Weights of a small transformer language model: 23 layers, learned positions.
Each number is 128 + 32 x the weight over its row's rms, rounded and kept within 0 to 255. Layers, rows and columns count from 0. The size above them is the row's rms in percent of the matrix's.

# layer 12 MLP down (transposed), 1024x256, rms 0.153, rows 110-120, columns 64-127
size [104  91  96 101 101 104 100 104 111 105 103]
[[119  67  85 131  84  96 165  48 183 125 174 173 139 153 154 192 131 127 129 146  78  82 131 150  94  89 117  89  99 119 137 107 135 104  44 119 112 144 163  79  98 128 126 180 161  75 152  84 107 113 138 163  91 171 124 207 130 151 163 145  84 139 144  90]
 [108 103 164 121 143 115  99 158 105 176 169 131 135 145 120 111 194  98 143  66 130  79 120 170 161 107 103 158  50 183 113 149 140 107 159 118 101 144 144  66 111  97 112 157 101 142 173 146 119  97 158 123 126 182 142 173  78 167  92 154 150  96  82 137]
 [118 210 128 106 151 125  73 113 177  98  77  86 225 128  90 118  67 154 178 160  92 126  99 149 136 133  80 131 104 143 190  80 192 168  62 150 190 162 116 120 158 111 142 148 108 185 113 150  93 124 127 146 139 102 125 156 153 141 141 183 120 142 137 133]
 [ 92 191 122 138 126 100 123 180 161 143 145 124  22 176  85 123 201 156 154  76 141 129 110 114 140 128 126  97 141 131 138 194 104 148 143 175 191 127 170 120 127 157 178 116 104 119 159  84 184 145 169 125  81 132 134  93 102 124 127 134 163  70 137 123]
 [126  87 113 138 141 100 135 120 108 165 131 120 164 147 166  78 148 182  78 154 123 154 131 163 105  80 123 101 100 175 126 141 124 109 166  72 107  93 154 100 157  94  92 138 114 165 130 125 153 111 146 126 128  97  48 129 138  95  95 159 123 151 127 127]
 [143 136 146  65 106 147  87 102  94 146 113 100  98 141  93  92 106  91 150 134 101  54 143  99 122 174 132 105 122 123 149 115 229 152 175 135 129 109  46 164 169 114 113  66 122 170 156 115 162 158 140 128  80 158 100 167 121  90 149 164 113 139 143 108]
 [121 124  70 105  89 142 128 139 133 106  77  89 103 124 102 171 106  96 182 203 100 105 135 111 119  77 115  80 110 143 163 112 145 155  69 135 143 123 144 168 143 106 128 146 205 136  55 188  87 146 129 138 121 114 146 104 145 204 138 236 151 116 147 157]
 [128 116 135 121 100 137 136 135 131 143  99 123 124 130 167 141 112 147  94 177 107 136 133 116 192 183 139 143 150 121 183 116  91 102 180  98  59  84 174 153 118 139 173 135 114 144 146 142 144 122 215  84 117 123 151  96 113 152  71 132 126 122 127  93]
 [145 153  98 146 181 163  88 128 136 124  80 146 144 140 136 120  78  75 103  82 117 116 112 192 141 143  86 119 129 116  79 141 141 142 144 103  95 150 176 104 109  69 136 152  80 157 142 168 121 105 175 121 112  89 122 160 112 136 107 132 137 158  92 153]
 [131 171 147 184  55 126 129 164 107 139 115 149 158 127 106 208  83 187 146 179 132 127 104 125 112  95 115  84  70 160 107 127 113 147 105 119 138 149  87  71  91 134 148 180 145 163 113  90 197  72  81 100 136 121 146 140 123 147 153 117 140 161 101  98]
 [ 91 150  79 151 160 123 131  97 127 110  89 143 126 150  93  82 105  87 120 164 123 144 167  65 138 118  73  49 164 126 147 126 155 135 155 180 164 153 150 183 141  96 183 145 153 123 170 123  99  61 127 102  97  96 150 171 144 114 104 135 131 105 164  98]]
# layer 12 MLP up, 1024x256, rms 0.152, rows 111-120, columns 64-127
size [ 86  96  99  98 101  97 100 101  94 105]
[[159 135 109  86  89 108 148 125 123 101 109 107 135 109 144  94  83 166 115 157 151 124 111 144 119 107 163 156 130  91 167 151 122 109 153 118 145  77 119 138 108  62 156  78 175 127 179 108 130 138 100 133 134 121 136 111 115  77 170 132 102 124 151 163]
 [ 96  97 150 100 124 169  89 119 117 122 180 157 103 115 172 189 176 155 160 139 126 158  83 127 117 159 153  95  75 143 118 128  88  83 177 129  93 137 173 115 135 103 120  99 220 155 167 121 128 134 133 172 161  86  97 118 158 158  87 105 148  46 112 117]
 [159 179  53 153  90 186 153 163 176 136 126 133 154 139 110 184 107  96 119  88 160 148 107 163 129 125 151 204 150 112 107 133 121 109  71 160  96 141 155 111 160 108  90 156 136 119 184 107 145 177 105 105  63 150 110  85 156 141 118 121 204  96 153 138]
 [117  96 110 122 103 131  85 117  52 107 124  96 138 157 110 111  78  87 131 132 125 186 108 177 113 129 106 160 125 109 108 121 119 158  95 190 119 115 132 193 122 129  70 165 153  90 169 105 116 132 127 152 136 102  99 115 142 120 148 110  85 117 129 105]
 [124 156 135 137 140 110 169 141  88 151 166 139 108 151 144 169 141 138 117 193  79 120 146 135 137 140  92 138 160 184 121 153 148 124 134  57 107 110 145  65 163 162 138 180 123 131 123 110 159 172  82 171 157  89 115 116 104 110  84 152 107 149 142 132]
 [120 119  70 146 149 112 140 178 143 128 123 102 161 130 154 123  78 127 124 133 161  95  84 185 110 131 177 146 143 107 110 103  54 123  68 118  77 132 136  94 112 151 144 142 125 163 120  98 209 110 119  91 158 155 106  86  62 116 133 187 102 107  75 136]
 [ 89 148 118  72  98 135 130 106 153  71 127  88 128 130 140  93 112 180 178 120 146 154 182 113 129 167  77 156 130 103 161  99 144  73 111  93 116 142  99 123 124 122 137 159  71 160 129 146 132 131 104 111 118 120  87 150 132 120 170 118 151 103 110 123]
 [167 155 173 124  87 156 173 100  85 146  98 157 143 142 160 169 127  61 123 155  96  79 124 106 136 104 123 181 173 163 132  45 109 126  74 141 163 147 100  71 110 155 107 124  96  93 154 172 103 136  87 121 141 100 165  93 103 120 105 140 191  93 136 154]
 [133 126 108  79 128  94 152 132 165  91 159 144  76 132 139 167 150 133 167 150 109  72 147  96 154  92  73 146 110 130 145  97 101  96 111 177 134  97 118 155 139 104 117 141 159 138 122 113 185 169 138 143  87 136 112  68  89 110 164 120  71 134 133 113]
 [149 114 137 116 106 158 146 113  96 119  90 176 114 138 124  70  95  85 131 163 197 127 169  92 112 122 146 126 128 139 123 183 134 162 125 130 125  88 135 139 163 112 176  98 127 164 202  74 110 142 123 134 116 156 172 184 133  86 100 203 146 150 108  86]]